Part of a small language model's weights.
Architecture: RMSNorm before each block, rotary positions, no biases in attention or MLP, untied embeddings, normalized queries and keys, capped logits.
Training: a variant of SOAP for these matrices, 93M tokens, 5706 steps.
Each number is 50 + 10 x the weight over its row's rms, rounded and kept within 0 to 99. Layers, rows and columns count from 0. The size before them is the row's rms in percent of the matrix's.

# layer 5 attention output (transposed), 128x128, rms 0.307, rows 38-44,101-108, columns 64-127
113:52 34 69 73 46 34 45 50 52 60 38 57 61 23 54 63 40 49 45 45 47 40 70 54 58 38 54 43 38 42 42 36 46 59 50 38 49 41 55 47 59 60 61 56 58 49 47 34 52 46 46 43 61 42 57 42 41 52 47 56 42 49 61 57
106:40 52 45 32 54 51 29 55 72 43 41 56 47 60 56 49 57 63 55 50 62 60 50 49 49 43 48 64 62 46 53 66 48 35 50 47 49 68 42 40 44 55 56 55 67 56 53 65 50 41 55 59 32 63 58 69 78 63 50 44 50 60 66 48
106:35 53 50 36 45 52 46 39 44 22 52 31 51 48 55 65 46 51 51 35 66 70 42 43 38 38 50 51 63 55 46 53 56 63 68 37 51 56 46 62 54 46 53 39 42 47 55 39 38 65 57 60 49 62 57 63 43 51 43 38 62 73 48 35
103:42 62 59 50 47 69 58 46 59 48 60 37 40 56 40 51 40 59 63 53 39 63 36 46 51 47 54 36 63 27 44 47 46 62 61 49 53 52 52 50 41 54 35 41 36 54 51 50 55 48 36 73 41 46 62 61 54 65 46 67 53 32 61 47
107:38 42 57 46 49 59 61 60 44 45 45 52 53 55 52 51 39 45 43 54 48 38 47 64 62 46 66 33 47 49 74 55 41 25 48 50 43 49 56 55 49 51 67 45 30 41 53 40 43 62 42 24 51 40 55 60 51 55 44 51 56 54 54 45
098:31 60 48 58 34 61 42 40 37 58 59 53 54 53 42 52 56 51 58 61 48 62 50 55 45 58 56 69 57 53 17 54 63 47 42 60 47 53 57 56 43 52 48 39 37 55 54 30 50 46 35 41 37 44 67 39 66 64 42 62 52 43 32 50
129:40 47 48 53 60 50 45 60 58 50 49 45 58 39 47 52 39 57 45 62 53 52 68 63 44 55 58 42 48 50 42 73 56 56 69 49 31 61 30 37 44 42 43 42 48 62 41 44 50 44 51 39 42 38 59 56 51 58 47 52 63 42 48 41
102:62 63 38 50 54 58 51 46 58 51 65 46 54 35 50 27 54 44 42 39 60 37 51 46 59 43 58 61 43 67 38 62 47 53 63 34 50 43 53 48 53 45 55 49 55 30 42 38 54 35 44 56 49 51 62 41 35 57 57 31 58 58 78 59
089:56 44 38 39 47 44 25 35 56 70 64 46 45 64 46 46 51 58 51 48 54 68 55 52 46 56 24 44 52 59 60 54 44 56 41 46 63 67 44 52 61 57 43 46 52 52 59 51 46 54 48 51 47 50 35 55 56 42 61 37 61 44 37 52
094:61 56 41 60 52 33 45 55 44 63 44 50 31 56 47 48 38 50 52 63 62 41 52 40 47 67 55 32 59 51 58 40 59 56 36 40 58 49 68 26 48 48 50 44 52 27 58 27 54 47 42 50 39 36 37 38 28 47 51 36 55 44 48 39
087:62 56 46 61 51 57 59 49 55 68 57 69 51 67 52 29 60 54 59 58 49 43 53 40 53 65 62 47 25 42 43 47 55 40 41 51 50 50 44 36 57 59 44 51 34 52 67 53 58 56 52 31 56 37 45 52 51 48 64 50 30 54 47 58
093:53 52 43 49 37 31 42 36 58 54 53 63 63 33 36 54 60 52 35 42 56 38 61 61 53 56 30 59 45 67 68 52 60 62 43 56 44 48 41 46 60 51 58 49 37 55 36 75 40 40 43 45 63 65 40 29 54 41 55 46 47 32 61 46
100:48 45 42 54 59 35 45 51 51 65 64 43 55 61 64 51 57 54 52 56 64 44 54 38 40 55 58 50 59 42 30 32 68 52 40 49 62 44 57 50 51 54 57 51 64 46 60 44 54 54 63 65 51 65 62 37 58 40 84 53 61 51 43 50
098:76 45 29 46 42 37 57 39 60 52 44 51 61 45 55 42 33 51 63 54 57 39 33 53 66 42 46 48 45 38 67 56 40 60 60 35 53 59 58 54 53 51 42 52 59 44 55 51 57 58 52 46 55 47 44 63 50 40 66 36 57 42 64 60
089:50 48 55 55 47 47 44 47 57 36 56 64 56 50 50 59 52 38 40 23 38 54 49 51 49 43 41 44 42 54 60 47 34 56 30 60 48 53 68 52 66 52 61 57 44 32 63 43 29 55 49 60 61 53 39 66 54 35 55 44 34 68 61 58
# layer 5 attention value, 64x128, rms 0.204, rows 38-44, columns 64-127
106:49 54 35 59 48 53 61 43 41 48 30 43 47 36 67 47 42 52 45 52 45 42 50 45 57 64 57 58 48 35 51 62 50 72 51 57 47 71 59 49 61 25 29 50 47 34 57 45 49 41 39 31 45 35 51 41 59 56 35 53 64 30 53 29
106:56 58 35 68 48 60 48 61 66 48 62 76 57 41 54 37 56 44 52 55 40 51 41 44 38 42 36 51 33 38 34 40 45 43 45 44 47 48 50 65 40 59 68 47 47 76 47 47 56 54 70 54 64 58 34 53 43 37 73 48 44 57 48 56
099:61 39 55 59 55 58 38 46 52 67 44 50 41 45 46 59 73 51 34 45 46 60 64 67 45 45 51 55 47 65 59 23 48 56 41 51 51 59 31 46 25 52 42 51 52 74 58 33 39 52 49 58 56 54 44 50 48 47 25 51 58 55 36 59
101:54 43 50 29 53 47 43 37 56 43 41 41 36 28 74 45 41 35 41 57 57 45 39 59 45 34 53 56 56 56 51 51 41 42 57 41 68 63 57 52 49 42 34 47 66 41 53 54 57 61 52 62 50 61 46 54 50 45 49 61 58 52 70 36
105:50 50 39 55 39 59 43 51 40 42 65 47 55 54 35 61 44 56 38 57 43 50 46 43 58 46 32 29 48 61 43 35 44 54 41 37 35 54 41 46 60 58 52 62 35 50 52 57 58 50 50 28 43 48 43 45 63 77 33 43 58 66 52 55
089:51 50 55 51 50 54 48 36 43 55 57 54 46 43 45 61 44 41 52 55 32 66 61 48 43 58 47 44 29 39 61 45 33 64 48 55 65 37 41 41 47 53 38 53 44 52 50 50 47 60 39 48 47 44 60 46 47 36 45 36 58 42 70 55
122:64 44 66 56 45 56 59 64 59 49 47 45 66 63 42 55 50 59 40 64 38 46 49 52 58 51 66 53 44 36 48 23 55 56 61 43 60 60 67 42 46 50 40 43 48 48 47 44 41 43 42 60 43 59 31 44 37 48 52 27 49 27 36 51